Each number is 500 + 25 x the weight over its row's rms, rounded and kept within 0 to 999. Layers, rows and columns count from 0. Numbers have three digits each. The size before them is the row's rms in percent of the matrix's.

# layer 2 attention query, 96x96, rms 0.125, rows 37-77, columns 0-95
069:502477511508522549483486545476532525516505521494483542527493486507496487488511477497518498495517550492483520494509512484519501544484529467517534495484478519462480517457479507486522508474507495505510511513540509516519564546516470481505478521498528449469488478461531458496524546489447516552
088:487542468494484493478508476506488519520491505511492490513485492515477512519513499520505480464464566497496442493508541481519489490478540523489486488545454527484471453510474514518524460485484516469541488527506491475497521565496488484446521528496498482509494455529510462479531462539515488494
092:515497494467509508472503526511554467497503501510506499515518540519518480525510524485510483499513505454494554538518501443486481455493494502517505455445518540461519505499536489502498546508488515494487552437499517477488506484519506479496492459463509515444527513497476541519505518512473511534
119:489510493501490494491509501480501526509506512518482506504484472497495518506484488527464490476479568510496445479479545520493492543496523494508474492516435530493462473504441503505511453492478496500537487521499487479512537570512488487483523557505475477526473459527503446487497480528525495478
102:541535530530478505504499469517470550505521498504509487512496438520501505497496542507471523515445493504505500435534528507506525502525517506500514483550519473525466483533478459495484458485529495500510512516486475517516493525474503485497518510472489510538449506470495502504523457444530466474
097:509467496478511452492546499512480532466540533497452475505560523513505511467516480511504487484482480501491480506493489483527476517509539504517525504474476523511481491508519544510489476490521486440453495500522507524511476476517513553554497458531537493510510475470505535509512449495512457499
105:509525546508484449563524479500499462533498515512508505498513502543474481494518474525518507519484423530522536459515508497474475524495501503502548493459527485491493490424554539478487504503500520476492518541494508504510517504500478543543522491500527523493486503508496493498526472509523505499
097:485523494488495483484510497469485511507476477454472501512493493463486543420514502476467480478509551458473539502482493491535481524517462532498501482533492498496480478526548497563521534470476501543510512521526510478486492483547488537513516497483530526514513503461518527520525525478500507512
089:505505475474487504533527495474527537517547505522514472500536499487542457483519445470541499513478540476490526453464499488543502505478500489548447531506517491490496508531515545491484508470509519499519499514509561532471513551504506509521510497508465487501482479484505506480475511482471528457
095:488469500472483502524487494475472532465510504470456481516502515491539496535486508495504514506503537522497519502471504545493510514509470513505526467508507493484444503471506531492490535506525510468503500476494511506483537525469500507517532529502538559443516482506425468465527465566506492493
094:495511503498482567462515530508464511507504494508478478490519478502506488483474520512514508473464515487472502507521496500546540532524509545486507475505477521500548477462494530495526549537506501516495475507515487504541565499485509554472466551542521511492511485461535491489496517511485548478
106:493493532553493490505488518538505516547457441532480507503482534502485483434460504489518533514496473495527515504529497482520512538521492522504536523514515496497503506450507497486493480538541495523494458501462443520478497512523492485543522485510469487539519492489525493482457492512457481490
092:466520509444530511490477472502514474489534501493506473515524483489454439473515493489460480529490534467495515492529498524472500514501458507505470495517441534496496465473468536494490504481555487484490456508510506487517533473564462469506506534494500493494466506490494532513521496537474493478
094:474508526484515525541509518494482509463499519533478491486457526473489514535512527547507502457510493484489549541530503516509519507476487494517488517522467496514547479507527513496540520488507519487422476541505470463494510452498443472503505495499519551473494507521486484508508519522464507460
090:453482490532482474499508464513495475467482500476473508549509478525511479469500501438490523485553512497494502511487514496476539543527477478500503528490499490524518507523494493488488548514508489503506521481486464522537462538568508474479516520523503484488489494498491510537458537481575486475
114:471488517491479474500466480489437476473456500499498473536494525511501452495501486459452508519512512536536479455546487461498542501482496473428508515488507485496514471472468513494483467515512514523451531492522544483500480514504495506541481499495492525478478502518508514523510499457497508545
101:442497503529525461471486543473494485478520484529471486490471489474502473472476528482522460516473499481512538522491517481538462480499465494515549463466488511514468532488473508484472484502486502538535467508546496477495500496535467491495492527518535469507522441464521495454495496521509511504
086:483477480479447538525491505497514508498506476447487550526524504550489534488531493529480519528507502474541464497481508497501512479483533489560537493492468506539510543488494483487472536482492473484491484469501495526456495500468489540508468472501476512524508454495498525506544493494522464454
104:478498499497526486494524522530511462538521503495510555534476521501504517459490460491516477486461522518555456516454532551501504514523511486526512514516512463511515501501482481526547483547492502463539523491507491442487490479515501530542495538493538480501516525526503491472520495495448497504
092:464494502506500509506494511475479531458510542454475525510532475548463544551546508476524488463508534500538497511491486492483524494528518467492511502493498508508481498482535495488478534469500552482527505524468535514539526496509496498512528478492493500511500566508511550516451481504483455513
107:507472506560528522470522524529510500504453510520459483499537492490495488498476475512484500499504504432488500498516433487519467478493500496461493538499536509508525515467450476523455506480496501483498495525518500465501510511469507435498449479508511542485486517508474493514551495462486487502
108:500486516486502538497540481485488522485458435521500512470500507500490530517556524483516506490471439473486472471534478500445479495551474459486514497523519498506485490479456467482469507480511535488507481485542519502502513501519485533466482480501472497498516471518526505543476559489495486485
092:463532503551465548505477498506551547531480541531491518457540479511502497507520460521442502476499484544488479518533458537502463506488503486515479459491541483491477516471510478513497522467487509515484472524497462494512453507495504488485511489481525515508494558516486506493498511513502462496
093:514454481496469499507494510529488492496497498504482441511510536499495547495490471478493483523524439525491498483527469499523489489478491559526464470532511515522503495524506481501447521534515482472471484518502487466510481530455489507510501466488478468478471511431548491505517484454477530492
097:491539466520460509465462495544502500544504531532469476480527484469537504493500494507507524509538471457498457476458485504495516480495490493483502501512534448512478474524525490519474525512544463483492492469513470553501511469484475504505501509485544521473520542506504498568487514495527505485
092:508509494438526478484492522499517451531532487514545533499505526470496502471508539486475503453504507451496469481501498533461530527458463462497501503478498570476499478510536494470509479496463478498496468502487500492467538498495512525511468512520490477483506474502499501498473510430478499526
100:477477495491510531539523469481518489473514490503508504522538496508479498497490501527525501446482503473523490550521507505534496490497524500506487481494525466464488516530473510451497483483476480545452518472467499478506491496515465482514451575463520498497493480508508549501515448463537544488
089:519466505465520512496491551483509477515481570492490531506478502525528485500509482469460491501482508455529530532528544477545489499518512490494488504483454533513496467487456481484497518528480514489492482491542509524509487499491488511521452481490475551453515473517506507533526538555486496525
097:488501478501481525524513476497566521489507531471546503498540541524477495527508523544482490506512556500502465523504481478496531494481508502495494502470462513465541517525482537491489536465493510526508512476477414500503511515524492478518484475490539503505544492517486548509488541513508506532
081:491513466457511493515494493536560481516520523470480473527551534534511452508515529537515481469500509496489499520509462475534506481467508480533475524461500529450552505498493519471517509509483529492527512487488476508511501511523489496515474464504501537514573518516468500481490546528485499501
076:477508489498468495529547472521511512466480479506516485443518485487480505496497522568486489458471505512501457533457445477451507533506512524517489449525501506462490501511493553458495473472535520484491452496482476512512516476526481518481493529517512488490511504506477521497479464498511488459
079:501454504484474480512517491500429549477462487474547500486444481502488527493500506520500520513505550517519510498477535522461517535518473523483517482530493485500481492528495525546465467463508528523471499513495517494512529473521533521482517546495499474521466491480507529496475451484538510483
069:511482510517497504523501484486460501492469503500519506503485469441504518497460460457490493542513525504495471461513511566472513494538522511467514513543512488550464489504480497547482459517506465490490523541510542489489497497466540494473482532486473476512502468514517448503511468525534487491
090:528515502527479513510512483474478530485471492515516515504506498460475525514450490478533473540487518514487461436518522544484504547531511509481494493547501482534450489510501495542476489505538483510489518552536510492500478500481540522480528534504476474522455492497517442494513484466515500478
093:474530512518535469476480491505498498511526494565450521507474543513476496468510475486509475541479464501508488533487494493536484487489484498527506519474485525508539494481526464435564517517487474503552469462484466498520473526488491488524542496532514514507515501498475462484517516467490517514
111:507466463458474538511501517533523488494513503476546483505507532508508503486507531528504505461516491505505565519486478457486504503501485495495513478463512478483525536525544497536483528500511521499457521502517500496464488421513486548522471471475520468473483522501503566487486520518512486523
109:509511516525499546519504475503457505523494536523547530506481448533516519503477442502490528500497458450493524483500511433511496508499511505539523501476501509476487517499523507474515511478494471490526493542535526509461458545509482475509480483515526524467454488493502490493501547452528499496
109:508526456438508478510520506499497475484518524451450533514526488531522474538560512509483516484479519484507490510457522534506483521549515478537484505511496550506445489502545525478535544503528516477502509482525527494505504519527522505538484500505499509474485475520538512517465502482511476510
104:493551548524531501494543470499441482521516517523508492519498530482475480511532489540457519437447499499486503483502515467510461510500504455525528505511495507506452489528463487518483479546536512524477491503516460496498515522506508489502494522451497518522494507489523485500526521522555520518
107:499450469505488509472507482478485456507527490502478527511464519506476453482484494515468502470540493502489511447552486476489460483502473543493506501539516519523480523492499519464499506473480445508531504537495514482476537477507478511470457484484534486513506503527475536453559485486508473490
099:460503482481525512506545484484487539484474485538474448505482517516482515486511476478499512474478487473533524491497473466514434531494488479477549496542476523519502540474507509513493514562518528478490503539498476470491472498530522524436462488510489480516492532496466504525481506525530495495
# layer 2 attention key, 96x96, rms 0.126, rows 37-76, columns 0-95
071:450519528485501514504537529504512464515520487494502479506553491532491469466538500479518452463517442536521507493530469483501490501485524453487533499508550438503521483513460503524471532508528490465494524500511475525497472479553510493537485496455475500499496513488470492497505477513472495509
081:496498512536514469505481500450489544481537520496494490512484450522476508536494493496507514516471516509489503505467554486513543490480474476500475500533520494515454512479499516468493528499502471489551539466539499519499506476491505498464479511515526469530534537519568468483475558476481499481
109:482488522482530539512517513502514469570523490490519490490541506534512459505511476493532502518521463491495531531497462514518491484484482498485522477482563473491535505512515508514502543509510531503461535487523484533496469425529498521528497464469522482503508530459546496480524526519501499517
129:536501464540496464487491488496511498491454521498470536507477515438498550516478505505474504495494521490503464473479546523482503484498521508504491524524444534506486487482485506494501463482474513520517456526474540482515543561471497503465503544533499529508481460535499499521494461477499526483
089:494494507472485511490488497546497487541522467506510489519538521545521443487471469473515513524545495487488529518505475502500422511495492541532500479488538521485519483521455489485509508519503495479476524496511472478502482533518518515546536488476457473512477509469492435497529524538499490510
095:526496484476490550506497475481450470521473505519538478467461489508498495508461483519523535540497484516564566515509502492503559503490495471514475498502473464486473480481522458449490459493533493487530497521490480469485503471488483478494531480460493473486496486530499522465534508502515514494
102:483503441510513498462490490484462546545456492497503497501484506515497497509491490521497501554456523521509519528531471499477490531462518495510482509508521463476505509490454469497500462527490450509484553473492523498507508520468508469454488502502527537486472478456504554489448517508498472490
102:500503456455467485525540510501471497516535476494513514453466515510493452458464501506489492503500488527527517481486551483479499469498539458513553472489491509531545484467497496487501501488488479544484464478506513513482521488487513505453453539521481476456513480501486454478486513530495528517
087:508524464487517498481472539495490497508489500494487523495531474522486494503505513480480445475452545455500516495509504512490520489513486559473503443516534531477507500527502473461508528525531493487490470523495479510540497508471507519495505476521520488480507475497407467525530487508559479502
091:512489505509580488505490491490458509527511491524513484466511472516510500507512490527504526545516513546532488479476473467463526513510497505515481523527490511527526486495480497530492536448494498499515509504564530502488483460493508438487475515512493522564505481473503553506469473491513495542
101:467515517519479480495514446488474461503504488466517459473491530480470546478531456519462504475470519485514502491492482482489491548480521484493524483463499457497514525516537495506480457440520523497503519513479555507471485487542520481548518505508484486509495480504499465514547511533531504473
090:490488449479492483457514494530487537502467517493532445489513499541494479515498511475505511516500479494506472491495486520492526519519546488503487482509462448490507545494438506490522516530513475534502523516488530491475478539477546520521453491525529518477449518543512483509495489507454523539
098:537549491556435487501529503517478481501493468508550527495542494527497504512509526502498494456510538472475489508529516474491530511520519531514468504517526459491527474507520500504479504489475518496479497478395499497498468483516504514474475491487511440483505510494501518499509496461496485493
093:523469520501472518446518492541475491505499482499511514503531513503465522458477502505463497526483536521528550501426497477480438494519524449501505471488484475473529522446525510499475496482517522491515488478487502473489467530517539502509468487486500492511510498526526495551490454488479512520
108:509497494485496534519486510545532471505470487490539524469463549540512537527518559522516479484508543531499514501502520515503496490474499463475489497477517523479482509470492494510469495496441522527483441513498497510462526499471487469508515528455480494511488529470546445503507484508494543494
101:505471481515472487481487486561573489516518563464511512494477484495473516508554532533494522508494467510484497492497512486522474525501490529488461500500490508469490508506512490481477470464526440516513451485493472519445478502477506505519486466510482474477484495505474527504476523494473477444
095:491491470464477500540517511479524482479480474495502535516535440515531489512462525526506519534509506515452488500492449473519528512550532456482482514481497443519451505511476468508502493503529504492533518481531496492474520506508548484467552490493474467512493548491475505484508494489534488504
096:493521542528472470476488526490482515507506489500486479479448491510507483517496476520483477525531442447539531484483496504421526534526483504451460510539515481533511520517507453541512521513498492484532538519498487498509523497483501452477541502488526512496512549498494515475506494515484497518
107:510497512543504502469525516507543541467509500495479455526488501468524478512516519504490496526522455524480494512568516466513495493498467508468484540508456511504515508494472471472496498532552478519549480505482509511467493512533540521492465489477536474491534520451534488559495500498512511484
099:505522516495511510480495500522529511562487485531473473518555519476490484499513489511532515517522493566478539504468528517507543514518534468514517491483536483548466505518522484503455485507491461482523516501505493503482503479511479516521503533498522524495523472506496464492509434536464566507
100:486507455496464481503524545495472458503477513501477531472526504514492545539520511470513522488501436515504498469516521496484506512451538531477531499485447480515526511471522518472497525475492483517474508513487477470504474469500492512498516557447546483526531535508502461504494471525496481498
101:465552497493519472492450493506492516476546502485516513451504512466512490466496509505433523521552522484490480520501487462556484500506494489462511520496487482495518464487504520485471479533522501478507507482479481478546473483460484500542522537466519512503443498507518495523503484534484483457
108:534497510488516439510502512483441501512452501458530496523479514492468498530475487542470514507517439531485510468491523490484507498497525545522494541496542521504480497498491503504495498530503547469512495493451479523504547488538517550496474479494495502528498548469471483488477529484473516517
101:511494544538490470513505556518511493514573500516515478512500500480529481526518472501489497487454491492505488471511516469502515490536492495486521499507493443482464498492442515530507461479518509489520525483519484519458438496526536554485481471522495508488485496534485482504507498526552458508
095:468520530539550452510523522452501492468504468513505478494455516510502553514524516493520509527510483514483502519518493488451507509520536526510545540496483481473477504515528470462491522514495484476519495504514508490527475479470569507503520475544475448509487531497525470485548517510490501496
100:478453463479509509499533515508504529499504547495484512507470526464535527487514471499502522542503458502503499470497513493498503477517492521488483502484497489479534446495535532499479515470497537511485506468475517490551457507460485512488450494514529584506496499542503491496567509481478487508
094:504508472541466529527513510503487491460434499492493488474476530485514513504512493480487530542493525498511507503486505546506479506516482511505474530511504512563501507513541517471519525521520513501495486473538520503522559491542525511481530480513531567465511526469555505505492515537519465481
088:514504506554536512511536540472524490469495511475476496507520474461499513536522507481524483512462531487526503452536476520497462495492553486476485453518492469493478485480526540463541499508528459486531543494500512467493522504475496496481465516496502473529484483508483503468463480498447477470
082:471500515402505521495504531504528503497511487454502522485525538500511553488514501525540506516550514473515482498480472473486473486512473473476465520469526519485498493475454514522473495483494502483516504492531487542482480479529478477491493533494487500514539514493510496530503520538517541562
102:485463485422501525490484531517495495539493461471531508493550540504489499472514513495504544533539503501480515523489491472522479498554482482492469497475484501519506507484499472545483530492498513508472471498512480516496468473551487490506522490500505466511519506480513512534545500545492534568
075:527476513534537491520488476516520457505533531540501508506501504541510528496478495517469498496512449512499507500479562531474555501457474489507499525487447537530524514474508484505488481486469501502478504463515489478469498485498545475515491453469540551496472516518464528501473484501479490470
100:497546478588487439477543461509499478469480517530478471503480461500485525516497494499504488464432466534503519481496534492495515485464501492513518511509475501524503518487511517466490486498475493501529511488457516458482506523438512471515509477511524520509487495522515509500487493474470474472
081:534520474482490488523528506492546526507509485497481554483468495516448524503529493527483448485505528457508500474504507510497495495469541477478492517516486490458455475498478526500484473499515533519547504571534507519508501508485523504474455531493489497545504466463476486459494471481529485483
091:500515476562516458458544445494464484504500486501501515515495480514471513526476465483512500481449517499497493446531538492499547509467502502507512509529478490539506495527464494505470480484495469525528525527472525442512499526448503472478500526473486502483490514516493463478503502505510481448
095:490478534489509488469504523468502515525527493498547502550486484534514451522509460498522532494533439496499523502488471530504480529509492497479520492502502498535499520530462475513496504510517528493453525490528479479446513480513505544501543455461466443498502491494493472507505516554515472520
103:501484514476523508507522542488526503513511486461540523499476504507486458489490477467524488521478468488491498511505455496495479510514469510488521476486523485509524531535472506510525498517503488512469553487527480477495511454484537540503519444475487443452506485458463480473486482561520465538
109:506478495540510477497518462465484530437489507550478519466446494460449530536515514514486457483467492476505494495497527511520548495486536504508506530508465516513470485492523497500472475474500497510514517534489528481522533505433507482499457472508511515511461511516536502522495506459492482480
106:472509501515537503565503550529455491529501479526482523476520499497499576485450478487500527541502526487505503499488489485515549467500511531501474542471531497516525488462504461466539452509503483507498493513464475462496477477536488498492508519515510492514549476491483527494510479491491524500
085:494486486476477520548497530511514487534523517484457515521474571504491498470517472485487481498516491529517490464451537516553506493519484501534531521496519476487502480465524488511497495495505512514487515507468558519490479506458463502491552507558511515460478509486435512517527503501522514511
110:498514515446476479509489517487505524487532504545494500482527561478525535479522506514511519499488534499496557483534535490502459476484483486520536534511486463481474494487461522521526474489493541448514554494509533510465523490490458527482543516536503520473512512519513521496479507538485495473
# layer 2 attention value, 96x96, rms 0.146, rows 32-63, columns 0-95
111:435497510472482483471493528477469501488484503483518450556511548488506479532507501534514480519492481497493502498495493486476530486484526472458482522503413540491536518464514495508493464476525494533495551527487479518467504495504492530519463523472531500485509501475506542525512479507483493473
115:538530507542505475499502507500457459511491473523496477535476476541529490474515498509469507543463462542505497496522499557490498488481485540513481492494509505493485520508548454505470506497509531531461503476516488524496483444452462518475516491541517500509457495478488524545492472494523533505
108:485508475530498501520551507483538479513550512479457478521491491496484502493544513490505520496492545495480522470507504506500490529526511519492555486512500502463508496529454466515516516536523512489543569535491516481504514497444559471506497531484479526530531511526500529505495505489498508558
113:490504554487482488496494507546539506523523500486452544509493497480528468517491473518469507491522485500460486483540512502564495538515461546508475536489499541508516503500541476541494501485529521511526481501502511513553513506504498513471488470517505497536457480491492477510489516535537480565
114:531527465501525477512517493502494498507536503480495512469452502514521498515482532481501498470534558529574481487537528463470476507485508482517506488493495475506481484518480493517505564525544532518470502525482547473489483527529506467496462539505491509504496509456494497472558489516526486512
115:489546527471521491465439477512492468463491447520468486511463501494519476498453501510491486483531523507488511502521517452562515543495527489503445497511545495508522513492500498512483506494517483481502496513525485535491516554445481458518476471523466514547525495494492470493497505503505477501
118:478480536494508463490509513487510515496455459488504508495481462494510517508473499534489530481438465489508487502516492522500466473511525509443535484543506477509487500465526506477525539509504475466482484518572517481529463515504495491481476485507536459498457540532441523490493492477517497499
109:546520517493472508492482473468513501527473533526456515458508520533561454505510492518503467481525479518482538503482475520511506447512488464481528484489459513512501480480499505471517500464506495485515489545497521474514477492519478504506529506476497488476489501533507524548469469500575497550
121:501464515476513496441497495518497462493495490474489496496491503505525474506534461531464556496520566471521477486489485508463470476505551515489487485474447514500528488471545482445463513525505501497500526470520453496508547534535479482511505505524509473503493484509479447501476498493506491505
102:505482476495491473503483558521506514503493491503453484496497508465488443486533512491523478466464483493507518472488491501497549511503506486463491496514527523500531525478567487515561520476546525488532478533495549470516487547508486499513512492530486479473476501496495530506532523514529561491
098:524473493498484499531527517486479469473484483540542559497527499489529497496483483490487508487468479533524516493481550516491525523511495557489497494517496492481491546492489540541481512524570514497452514496504476452488533481504513519535502509497465538485521472490522455487501507549512522466
109:482485517533517472545510537492492506469469493488499494485508511460481525498440505484496559507470492483520526533486470528518492547495482470508483512479517454502527489492481418487508482510475523490505501513503502517559509506535490478530462514483483497450486466492488482528515524511505534547
105:509512503490506447504510506488503505479468541456468483526483489471531447514502517545556466497486515509516511505514482525493524504526463533503506490472488463529460496478477514501485500525472474519543500524473443502553536476461525529514472478514531473494498549509493497473512522522525479510
113:547471517451533540492503481472452514522520531503539526495515466475493513508505471492493462512530484536520521516516477524497511491497498486516499522543512466514539502492472467516527535499474455500532509483519515478529550530511481528491497479475530474547491459506462458487526538526494496497
112:497480512470499511517458507506516505466539525514501535503517478544506496489488526507490508521496529500478480532494441489437518467522492503491528505507479465518526536471504492513478482492529477502489494500529500514529484478529527518472482455561528504510492467528513512507478411446495486504
123:490427493480529515518491450429461462498494511504484464470506502526500511471539457492513494510527500490527518532518525523429479530529510475475513506496504519463484520518475464512525518497501506508489464562494550477513508500476533481525489490510511486473501491490517466505512496515475504499
116:494488513503482482458509455527465485492465517562513485499540484540531521528478495502485480501491467490505457518512447503490547463500508500505525480518478483501493509560457513485503507547488512491525510490487496494468464533491555505512494469518527534475489551463499486486519531467504524515
129:499538504504465489530486481508512515507502507506508540482511528537527516486547463473480507533498446472509477468455446516509511514471494492491496497530486535490476503512513540482590499502498546539520475482529517502446544490524512500523476499489507507534482520487470491505473493485497479473
107:479548464493460547471499485549498483493532471494507511463472477487492544489521465508549491515489471520530502441515481456498462509519529522524470502531517509539465514478504465494481519504546451500508482514477505497504512491491485504552484493532477522472530487480518532510461520509501485491
114:524497522496530528531528538511533497473540493476502504487499513497490504526498531491464455528495487454535540511523468474513543522538508521496478519524510512461515442476528466535497514469516549508505472527499524469501500478532497483480496509501496498502532502556457531508522499513442519479
105:501518494514487502530526496512501539511512475525493488457491521494522463487501478448529513494476491501418550495492530528480498481475553488510479440503478512538555484472472494501488495459483537515527489495499516514508495490510528510518531538486523460489529539512491515507504517498516451464
106:489490497534478532535498486481453460478521497490527511483481514521515478481480484509513489463461501527558468460508524528496482527496515496471479495501540500488487498553479517524489461504552504475491481478500484528499566481510513507458509515483488503500446522505564496527480535510503485542
115:494529506508540494499511513468528464473536502513488501480468501509512477526509477535514473508539451487479459499512574456459481484528490485518489504521534451478511536479500478532544478479505508504498469469489540469530501468485511546526515534515497489528519493502467516522470484476518486472
108:489527505501549515502480477541510506494463470478530489498496492531486477440502497513493461513509486494491458514521490499479525521466516480473552510492467560465507509498488430528464515529496536464526465473497469471534493528483526523486490499505470514469481467503523512512547466498499490508
122:513457524532520498504518489528488493500503503533484517443483492478475496491510516527500491474513480524546465539459480477476528527493498487478498504490537515461485459502484512534518481521491504479470458501522460501495495479486478483520515499493566557485531505525523479553567537511516511496
112:503522488501546498524496428518512499502459508557534488481537486522480527529540492488469542461541523516508499518467522503490489516493493487508503524509522507482532487473493483505431510505499477529506462533545490509510477511534525550496498515524493464521505537510497518493451516487478537499
102:547539491488556476476444520475517502494497526472500529488482486513521496472497527480476511500480558511516516525459497485538503522495500527466501471513473522482511537509500534545501454504452438460505493494517540544504466517499496516524513470510527522479510509491497530506466518488496530496
114:462520507523501502519497432521523513480493536504482494511472542493500468524511484495456480470526479471498518497520489483480466499494495542500505442540501488574503505504509533513503496538515542486504479495524517464538469485471489534515492530475517505509484460506511511506532530467458550495
106:481485489496456477487503482544530490422482518523483529468482499450518481541476464530485501532531499470502509477467522530522506514497538484510504483486510538457495500497556508494510518498482511508483547493502525469519534502508499530469483475483482515497529485492512558479508539534516477535
113:525541504502483471529493519551524490501540496469473493447528544480485526500470463549482508529498517526480512521518473510475481475510521474487519484504473516530532515512494512526493503493540468490469453478522489555478486536476487504465503526513491552497506517541520536473509541515497514527
115:491494494512529480497520489522495471525534512537520474508463545472518499547511509510504572514510498526487485516520511505545496514477557498522477529507486467508518544505484519511496519463527538493523484524496470487499479516472478501509472535476500506453459479506481478423502529512480473531
106:513540498494467498505514526495503499474517489503450499516500537509499559512488486484566504520531485508479546493509512487506466540511522468475451532510506472446485469469486504533457534526494529459477509495500476486476498544496478497500499475505504518492490505516482440496518542519541461482
# layer 2 attention output (transposed), 96x96, rms 0.197, rows 32-63, columns 0-95
113:525503499512480519523520463512509491528479523481509508518506506489526500529523510467491489515503497474550483522457581498495488539509487534505494486502497512409465504526472523494488519500504509571479497479476545485497503534493523455509495501510524492465507524462453505497485464516514483495
122:527469466529489474518552511501515517498481532525504490451509525428524502470440464509550516515492497488499473486427517490493501496546523522505479506550463508476545498531494516518515500459516513495491471498506481493491490480492481502504474502490516500493502500524548509496512489499468555517
112:528491473478515515519485477453536472494503522506496535476481486520511471534475502506477471474456535553470477501537490475539481525495524478501493493452529478531496496505491469445489492500521501519531509516532481501476496519546481458486513486496514454513492502425535515506497515460467509486
110:530512529553505486482475521488493524490490499531530495434499519522546497514501466484525506499525484495476516471462470485488496443469520520486507540491516491465512460476545511507492473504516488478496510497489496539475492493501484501479486467505487497452495475477468501534562467455480454464
119:491495487483482495479522502529508486477535541487498485531526473536481512459511471524457526498513533498512492491524472528512472486488535570499553497567550460528519503485479481504526475494498534481498523476516501527522505526500485499510559491464488461511538519502526513467481512491509514468
113:489500485490509502522510514493492502506491482500506502507497522548496479528470443498497506539527502483508524529513513503481496488505479491504539521542524490457525534463511513484539459518497462462454510474471460531511482492491489495466503416510480514444524483496507429533495523517509473482
123:499456496511470492507522524558515475457529497509471478494529540536491533512504473492503488479514520553487451508475486490516490544496503516483479479491460472498476522477511512514526531489488489526535467517532497544470481464487515566517480514508510552461535499504499531508540497520491487519
114:521483509482496524473497465489479479510504528479508491475478489481533475499516529517464501479462501475529480453495497488506477470457499474424470521523437517478509468487508462520446438498530490506510508480495512531479503507505551544528465505503506518509511492516523489541534492501530501519
120:452542507507470447522460510537498468527551547509493504511510514529518495479505482473526483542511516511501504499479538497514510520486536479496554518504479446501446446501503530487516501540492511529535476477504524499465537496501499493506490488497499456498508519529514457533506490494464515527
111:542457542520520488519496490495470536522521496492465491485490503501543554518479493479459480483541483505523459509531461470510450493533453524489526457523507529472489492505540485505487518520532487491505499488530504540516513516471547486519508478510530493494497468505522478475556519493518465487
102:477560470551487486483533467548538477491488466507482467500486499456509497496464531462492537515529510473459482497515505494464494501515462542505508496503521516528514472463512487555517475504509511522505508531533478460498526498526495468458541487489550484489513472526481474482481507490489511513
109:512488526524502462490524498487567550503504476533480502471508487541476470526501508485524495503510438520469485481528453469544503484517531514473525514544492502514476508529463541541472502501524470538514527517496493498490457504474506518507540444501518516506493529480484534494491519497488470517
115:502505535451489498486458496480477497505513452499473500523514522510527488536509465463505518484506522498494471497503488495479529528500537489427461474508491514499522518461462502476517522521516504533482543541463537526516512497520474525497483489504503489424458503493529523496471507447505519480
122:494542490501491474452447539480525460517493408501490482466491515499491522537511529514498455511483522493543528482523518524463490465504503529481526520533511482515465499505503479496489502501520466471509522495482502517444463479462492490523521496503482490480485518535516509501477490536505532533
120:509542510490523478438512520520533450524478521502513502523531492495480536509502496471476479455453525481487472470502527524525475495535483494541482554486466494458474475494515537533537520475487496515500480494495479506536473514507488533531478547479508498497473488522519507536502499468452477512
122:491503477463440494500498492506503518537527514473521513486513523503454506505507537474462435490459501558534482473520496480516513489483510534545485476525500514502503499505491485521484476498515485530508553498513459493487501486500475501460494467469506465494432510522517481466530517536541525502
120:465511483466541489515502511438444533522524483457497465503470474479501525506521524528510515493497495518500507536481525480489519539482494488486480506486538468481505484459473511522463519427512555492515450486522467508493474463481504529478505509498508487472479469531526498496484475494537508506
133:510491460473527500518486501495499527472515521488490481472502500438464528474554509525471502481541504491519517511496506487448486503514513521506479531452449557489513469495549496485498517500510505485527468491521524468504499477528491540478550480550512473514504510498496510527520462552502477530
111:523457491475500473489502514500516511493495535546499515534485498514511515530489498465516482490514528488542509545493503516471488459440467504483513505476453497501525516497527503482549510480448550480464536499540486503497506509446522477481550468504519492517509520499495453481476503464501546518
121:519509530516519462490495508507552500501514490493511500476515483498453503491482438529471483507499527494528512534508522497527453508522488505530510492533501517524465505510545475514531497498478444518533510556521528489507504583524520519510511483498492523501468525472467541461496470472516474496
108:503507505506502523501509522509510517461528536475523451504536516499538447533465463525497491459504448489534471490516491481500513490466478488491479503505487493505487495511508443463483478513531474494538521454531529468520494499523546477533508553496473528498507469501489468487463490521515466541
113:499499423504521498509510469548458531474487503533506498460510509480469523506527514492496548478471483496493511506509480475483535494499507523474528507530511511546515446512491487476540472519513536520469511530486446442507530461483532482463475495484508474490490507492498507493549499479475520494
116:571445490494486499497494487526542493503475509510480509526509543472487499514490497488510493486499513529533511489497469546497518514520510540527507480496482466498525485479566491466475478502469492490464526530466509481496477480527514529563517517451490489518460441487499473483479474491517504469
114:502496524512477471502488489497494478502498525519538480481512510491472511455472519513502477477536473514524527551505523447498485474554513502501516471511563499474535494480440518473467458444506497511479517497501474527540516486480558515505483513489509504501464494502490507546508482490443491490
114:506517448548499454495539498491466504559541487497471491479478484492470497472440521516437496527503492458483513480520499491520507492512506501474503465504516511535483503495520496491501526474472514520500531491462501491538493492518504566483483499537463503517454490513476480452515492489462508479
116:495510516453442495481531517488517479515584473518469480478480466473503488474515486498512488495463439476528508492483506521520525502492470476573537515466481492517484516504507502489508470488481467516470450507537497505536504467502479523479486506509519536517488465501500463479485487502475521498
105:489488508480512476489542530500446464481490482509452511524515486517493495491510489488437497531480503475464531476465468438466481468500484466550483462484515507494494527473480470526505483519458452531496494513468516497507472480491487455516453487521484495516496468496535530508492500491492461514
120:488455486504499471489514520490449521454516503445518505511507486470500510495465473468528513475500491567508513499511487505529505481479456494474507499494507472509511486502544500491469510464530442528425481505460527521513505477549509479513552520498546497486496522512487503488495468498469504504
109:509470505502516515538493519489556485539522498476508511517528498523504505503504550515530491524517516498477497459494517474494494514452487510488516510507493520530523495462496522501490511509507502488538534534477559477516511500516524503477529487503527536499527492470442466495560419470463501464
122:471467472496556520426516542470464499538472499539490510512526541514523505472512505485512475528496490468527487494446486461534454501478527481496519521505526523524477466514490496508545489461450486508514509489493457494530505513532510478515512515531511490485520468481480470511509475488495504508
117:498502456497500509500518503501485508496526531511467484525495493480545481497482459505525480448505475514505513496493487519503508497487536545494530512504535441508482486495470526534458526487504468438446540530534520488492513500478503498483488476548521471456529481490443466525481492527533498497
112:538501520525514524513516490502477505556486506555505507555518511522495463524498480519500501512503460505504487502538500490460469525500528531466504514471538494508478522478512505493536438525511488440515493525494491461478490499485482529455551478510457499474495504524454477473483523507520534518